python train.py --n_layer=9 --d_model=128 --n_head=2 --n_kv_head=2 --head_dim=64 --d_mlp=512 --vocab_size=32768 --activation="gelu" --norm="layernorm" --norm_place="pre" --norm_eps=1e-05 --positions="rope" --rope_base=10000.0 --rope_fraction=0.75 --qk_norm=false --attn_scale=0.125 --bias="all" --tie_embeddings=true --parallel_block=true --init="normal" --init_std_qkv=0.0517 --init_std_o=0.0642 --init_std_up=0.074 --init_std_down=0.074 --optimizer="soap_variant" --lr=0.0065 --weight_decay=0.0 --lr_head=0.00553 --grad_clip=1.0 --warmup_steps=200 --schedule="wsd" --decay_fraction=1.0 --decay_shape="sqrt" --final_lr_fraction=0.0 --batch_tokens=32768 --seq_len=256 --doc_mask=false --train_tokens=116500000 --steps=3556 --dataset="wikipedia_en"
Each number is 128 + 32 x the weight over its row's rms, rounded and kept within 0 to 255. Layers, rows and columns count from 0. The size above them is the row's rms in percent of the matrix's.

# layer 6 MLP down, 128x512, rms 0.0739, rows 0-48, columns 384-447
size [ 95 108  95  89  94 101  99 103 102  99  98  93 102 103 100  98 103 100  99 107  99 104  94 100 116  94  98  99 101  99  97  95 103  93  99 102  96 100  98 100 104 104  99 107 103  98 100  97 100]
[[123 193  90 128 170 142 128 160 126 115 153 142  94 129  61  67 128 118  93 123 127 101 147 153 135 105 138 140  97 141 180 141  94 142 148 155 130 116  99 108 181 194 123  92  84  90 123 137 138 166 126  91 178 191 169  99 115  80 133 112 133 111 174  88]
 [118 167  85 112 159  85  40 104  82 111  84 137 107  87  92 117 142 112 150 139 158  91 122 151 129  78  90 117 179 119  74 105 100 173 125  91 112 100 154  79 155 145  82 138 169 129 138  89 114  85 157 133  72 159 107 100 150 115  45 109 123 135 129 164]
 [113 206 148 153  93 105  99 121  99 132 122  75 130  86 119 144 111  97 165 104 193 154  89 129  58  99  87 113 128 137 123 171 154 168 119 128 159  98 109 134  82 146 166  77 123 104 167 115 126 156 107 134  78  94 109 169 119 151 106 152 112 146 124 108]
 [108 150 128 139 170 117 102  80 135 143  89 167  81 155 114  89 126 162 206 145 108 149 142 134 100 141  75 116 207 146 139 125  99  95 149 138 155  93  90 125 114 172 125 112 151 118  97 123 134  95 123 179 161  49 140 102 145 128 110 116 120  75 182  87]
 [149  60 107 165 167  90  95 152  84  45 198 167  54  94 115  93 163  39 175 164  68 109 121 130 124  79 115 131  89 142 203  85 164 113  85 154  83 109  97 111 116  77  99 121  77 201 149  92  63 137 123  63 192 172 117 161 181  91 148 161 147 111 166 120]
 [157 155  64 122 128 116 116 141 154 120  64 105 134 119 122 147 111 143 173 165 111  99 172  93 111 158  89  54 212 130 150  96 150 114  78  85 140 146 108 104  83 120  98 173 100 190 127 157  77 107 109 103  89  94  99 137 156 166  97  86 119 114 191 109]
 [124 104 132 145 104 162 157 120  79 124 113 128 153 171  52 180 124  92  74 161 151 109 128 180 136  88 149 134 130 146 134 112 144 152 120 114  78  71 129 136 100 172 173 124 139 111 136 105  94 112 114   1  98 126 108 152 111  89 173 199 120 107 140 185]
 [ 99 150  78 124  96 116 146  92  67  72 113 164 110 136 104 152 150 137 120  98 174 111 150 153  85 142  84 192 109 104 116 169  84  91 160 154  49 109  87  73  90 113 150 107 127 129 132 114 130 131 105  61 154 108 147 118 125 199 139 112 105 121 149 108]
 [146 162 127 122 101  86 118 136 146  69 172 131 148 152 151 146 123  92 110 124 100 137 123 162 126 179  71 137 132 141  95  89 134 105  81 137 103 110 147 129 125 107 179 151  92 140 181 111 131 101 116 139 115  86 153 107 124 141 137 132  73 182  88  97]
 [ 53 100 124 120 129 142  85 153  97  99 121 213 154  83  79 151 136 145 155  86  92 160 136  32  51  50 126 102 150 123 103 122 155 143 152 130  99 180  78  95 129 145 155 105  96 131 107 103 121 133 136 118 159 139 175  94 119 181 130 112 130  85 198 158]
 [106 150 118 149 133  79 128  66  74 121 137 100 129 151 134 138  68 139  59 139 163 140  70  83 138 144 109 118 114 125 130 169 120 116  80 187  94  99  98 202 187  99  90 135 135 132  92 157  84 143 103 155  84 161 148  95 104 108 114  87 142 174  86 149]
 [ 93 103  85 116 161 120  79 153 112 118  88 141  64 130 127 146 171 113 113 137 182  97 136 155 152  64 133 137 108  86  95  98 160 126  83 202 133  76  96 145 121 122 135 143 155 138 116 150 128 141 126 140 112 166 109 164 204 114 172 153 135  81 157 106]
 [113 116 131 173  89 151 130 161 135 119 189 133 139 123 130 119 104 169 162  95  79 155 115 161  98 166 103 134 129 143 105 126 175 156 117 115 181 112  85 143 153 180 142 125 109 133 158  84 128 122 147 114 104  95 139 119 163 133 174  83  76 119 164 121]
 [ 93 154  66 125 152 111 136 149 103 133  96 124 182 177 119  95 152 170  90 142 101  85  91 171 100 124 118  89 125 178 133  97 103 123 137 111 129 141 128  93 101 110 130 158 104 165 125  46 103 113 123 100 120 121 156 200 145 108  98 114 105 138 112  93]
 [162  69 139 107 104 162 141 106 109   9  87 100 109  98 162  88 128 112 113  46 109 133  55  96 152 155 117 150 143 129 127 126 151 137 145 114 105 114 182 155 119 159 119 159 151 112  95 152 162 142 168 180 141  97 158 134 122  39 131 178 184 111 107 118]
 [144 138 192 130  52  69 176 140 210 122 117  97 120 151 147 158 114  62 157 209 156  98 108 142 227 124 111 121 109 134 129 175 130 114  43 138 173 113 159 127 121 140 178  85 176 170 135  90 144 146  93 151 128 130  56 139 143 151  91 107 127 117 163 133]
 [104 109 104 157 102 140  65 121 101 166  53  95 146 207 124 159 132 157 161 168 151 146 144 132 132 186 166 144 132 180 137  71  89 152 153 121 145 106  94 137  73  91 127 180 142  95 144 160 113 110 179 117 155 116 159 135 117 118  98 171  82  73 138  95]
 [109 116 118 116  87 121 132 129 119 116 119 129 177  79 124 128 146 164 165 145 125  47 172 146  91 139 205  86 204 120 114 133 153 125 149 143 148  71 134 158 153 143 171 113 200 135 174 100 125 112 146 162 171 133 113 125  91 150 192 141 116  90  81  79]
 [138  71  68 156 154 105 170 135 109 117  87 140 174 131 124 124  43 174  74 142 131 135  53 143  95 129 125 112 147 130  54 132 174 133 145 173  76 101 139 129 165 190 127 127 139  91  98 133 123 173 128 142 136 170 184 112 123 124 179 143 162 114  47  94]
 [ 94 158 105 122 115 121  90 129  94 126 149 172 118 120 116 129 117 164 194 100  74  74 110  50 148 104 167 136 154 123 168 105 136 161 159 176 114 102 149 135 127 101  99 141 138 130 102 111 113 130 149 101 162 129 100 143 146 133 181 135 134 103 127  75]
 [111 106 120  76 154 111  75 132  75 141 136 159 140 118  61 179 103 204 134  82 151 142 143 126 102  95 107 131  50  78 116 108 138 107 139 120 161 173 228 136 121  95 140 113 130 139 142 160 122 106 193 109 157 146 164 146  94 136 173  64 100  90  96 131]
 [145 179 158 160 160 108 115  81 116  92 114  79 124 173 102 199 137 153  67 130 117  78 168  85 101 156 110 101 139 107 137 169 116 131 122 115  54  89 231  95 163 208  99 147 181 141 174 110 101 208 127 181 138 124 136 100 133  91 110  93 154 195 136 134]
 [129 102  80 134 138 192 112 131 170  79 183 121 149 111 182 105 137 124 145 163 165 114 113 138  79  88 121 174  90  99 156  97  96 117 155 199 146 117 111 118 140  42  76 107 127 140  97 116 114  71  90 183 141 182 148 108 154  96  98 103 104 107  91 117]
 [152 166 100 162 125 113 123 143 148  84  85 142  96 158 136  88 131 146  96 109 138 117 125 110 110 145 124 147  98 155  89 141  65  98 116 185  97 105 127 110  80 121 110 132 115 122 166 133 145 187 103 164 166 121 131 116 104 171 105  92 102 113 113 170]
 [ 91 155 149  89 177 115 121 139  89  91 156 142  99 154 129 157 176 104 147 121 173 187 155 204  97 161 180 101 130 133 120 128  57 129 127 141 105 150 106 100  80 107 116 109 172 112 170 136 107  89 168 146 163 167 125 188 144 125  81 176  95  61 135 142]
 [ 90  69 159 134  76 187 106 144 124 142 161 112  96 194 129 143 118 109 141 141 114 171 130 168 131 131 191 137 123 144 127 125 118  81 179  65  96 139 113 140 123 140 122 139 142 129 151 153 123  85 176 130 176 123  51  72  99  85  94 120 180 105 118  91]
 [175 141 179 135  70 137 152 164 122 155 114 136 116 109 108 150 172 177 153 175 114 155 141 115 165 114  98 101 148 123 119  80 157 101 121 111 104  96  96 122 200  94 215 135 122 117 124  81 128 132 115  57  87 163 163 126 158 108 149 168 155 117 109  93]
 [135 127 142  98 107  56 134 131 147 154  74 160 121 150 182 120  71 112 153 149 142  58 119  86  85 120 145 123  83 156  97  91  86 169  82 139  93 114  90 114 216 129 109 155  74 160 156 139 127 151 199 211 170 134 121 168 104 108 170 183 122  99 158 117]
 [183 156 157 137 124 100 160  89  82 149 109  59 125 162 120 144 141 159 163 128  88 124 149  89 131 144 176 105 103  50  93 118 158 100 132 140 134 121 178 128 126 112 168 152 130 148 145 130  83 129 138 184 136 141 163 116 159 156 123 106 158 105 121 179]
 [125 185 108 108 197 135 111  67 122 115 188 152 189 149 149 137  60 127 190 121 153 116 129 117 175 167 105 172 106 130 120  85 193 105 118 107 152 119 181 107 140 134 117 111 103  95 187 115  89 145 141 117 106 140 165  98 156 115  82 103 163 109 116  91]
 [134 136 178  55 143 126 156 168 122 124 156 138 151 175 161 204 129 154  80 176 141 161 144 155 129 160 115 139 128  95 135 160  86 131 127  74 141  82 127  99 155  75  92 168 127 138 186 104  78 136 107 126 152 114 136 203 161 197  99 106 161  95 118 124]
 [161 128 125 112 174 135 129 112 197  78 111 131 169 139  97  98  81 146  78 186  22 139 133 125 116 195 128 226 153 134  90 100  91 103  92 157 183  83 101 141 135  93 103 150 145 124 151 127 120 116  86  80 147  90 174 162  69 108  86  85 172 131 113 126]
 [121 124 161 110 154 156 172 144 123  98 135 165  87 125 175 120 110  85 112 136  89 116 118 159  90 103 105 178 179  85 146 105 132 129 124 122 172  89  97 137 136  79  84 115 140 141  97 165 143  77  89 173 200  92 161 150 154  65  67 116 104 170  79 113]
 [ 55 136 102  70 155 158 186 100  95 161 115 112 135 123 106  99 123 108 169  87 169 131 149 157 157 111 106 131 155 102 139 129 129 113 143 113 147 143  83 131 120 126 111 112 148 125 136 156 107 132 148 110 110 101  96 111 104  89 140 135 128 128 145 136]
 [100 170 173 132  85 190  64 133 151 190 110 150 117 127  81 131 133  67 186 102  99 100 139  87 149  92 159  69 159 139 125 164 128  67 113 128 144 134 136 115 114 106  67 122 126 150 116  91 133 207 148 165 138 190 149 106 178 146 205  73 168 145 127 132]
 [ 44 168 116 186 188 118  81 182 121 152  43 162 122 148 122 115 136 127 179  96 127 124 148 154  69 111 116  81 131 122 120 130 144 203 114  86 119 173 112  68  74 124 116 125  78  81 135  98 104 156  92 124 173 139 182 129 127 128 140 112 139 112 121 126]
 [130  92 112 127 107  85 115 178 122 125 130 133 103 171 140 147 109 134 178 173 143 109  86 131 153  87 133  80 118 182 156 115 105 102 119 187 113 122 101 153 118 130 141 164 125 137  81 120 130 144 161 144 129 164 173  55 147 130  80 104  74 109 125 144]
 [201 169 181 118 124 112 159 108 147  98 159 103 176 172 109 138 133 174 125 124 132 110 118 196 107 113 176 133 132 117 131 183 152 132 135 142 129 111 190 107 169 113  74 105 169 142  71  91 119 161 126 175  54 158 130 111 138 163 169 140 129  81 107  85]
 [178  46 122 134 152 167 144 111 191  94 144 120  97 135 124 147 118  99 165 156 106  45 116 152  91 144 157  74 109 116 159 124 118  73  86 134 144 119 153 107 113 203 112 144  92 147 109 145 177  64 101 130 133 181 123 137  91  38 124 134 158  99 119 109]
 [154  59  96  99 116 130 128  97 128 116 116 119 125 138 116  88 171 108 135 154 119 131 121 196 103 100  73 220  64 158 102 103 121 101 106 131 119  77 126 165 152 115 110 143  90 136 201 124 178 128 140 137 142  93  84 163 148 148 103 133 166 102 149 121]
 [ 97  89 147 119 145 152 109 143 132 147 120  91 120  85 158 136 183 111 121 141 145 154  77 180 110  91  84 154 130 124 160 110 132 145  88 117 109 115 114 121 137 111 146 159  74 137 130 119 174  78 126  46 164  63 154 155 181 109 136 126 177 163 142 173]
 [115 148 107 141 168 143 148 195 116 153 145 114 126 142  94 122 150 125 126 177 121  90  85 152 122 103  87 133 119  95 122 183 142 153 163 199 132 135 149 127 128 149  28 142  13 124 112 117 129 148 103  93 149 150 147 154  49 102 113 183 166 152  63 145]
 [123 161 101  88  85  86 159 198 159 114 133  82 151 134  86 106  97 168 151 148 123  60  75  80 122 106  82  94  91 130 135 135  82 145 122 119 136  82 154 145 128 171 161 101 111 147  49 128  70  88 133 173  75 161 163 106 121  97 142 180 128 116 151 155]
 [144 101 111 114  82 103  94 100 134 122 161 159 182 129 140 126  84  88  95 129 130 142 117 145 136 162 109 129 174 127 157  37 122 140 142  75  99 155  32  98  88 156 153 123  99 142 110 117 126 112 133 117 143  73 128 133 139 123 164 125 192 154 152 131]
 [139  85  85 116 128 118  98  96 111  92 178 126 152 135  70  64 109 149 132 130 105 103 141  99 142 195 112 129  78 109 151 111 133 142 168 157 135 110 148 131 117 103 113  89 115 125 162 108 132 175 143 163  96 174  99 152 128 128  83  60 104 119 136  93]
 [ 86 104 137 159  92 204 134 139 131 150  83 145 209 180 126  85 157 183 103 139  99  96  85 140  98 106  81 109  98 180  93 148 151 173 101 132 149 161 131  91 148 107  80  71 149  77  96  82 135 121  98 179 115 160  73 102 118 111 125 146  98 109 104  92]
 [161 153 119 142 114  64  85  74 145  80  93  68 112 127  94 129  71 121  99 119 149 139  62 168 157 148 132 133 185  81 114 122 140 178 109 129  85  97  80  88 150  90 163 135 152 135 156 152  87 199 162 152  94 131 180 129 153 143 131 114 143 157  91 128]
 [137  96 129 125 163  61  96 186 116 126 121 177 124  99 119 166 145 123 144 155 153 189 135 132  76 118 142 142 143 150 136 105 154  93 110 155 129 115 162 109 140 122 128 166 131 141 168  93 123 134 157 108 134 133  89 145  62 182 167 111 142 139 171 134]
 [167 124 150 119 117 195 107 116 161 129 130 111 159 110  89 118  93  84 177 146 128 120 156 132 116  78 122 124  69 155 103 183 131 144 145 151 136 169 165 129 144 166 109 158  83 141 188  88 137 165 122  80 128 141  92  65 113  60 119 122 110 114 120 157]]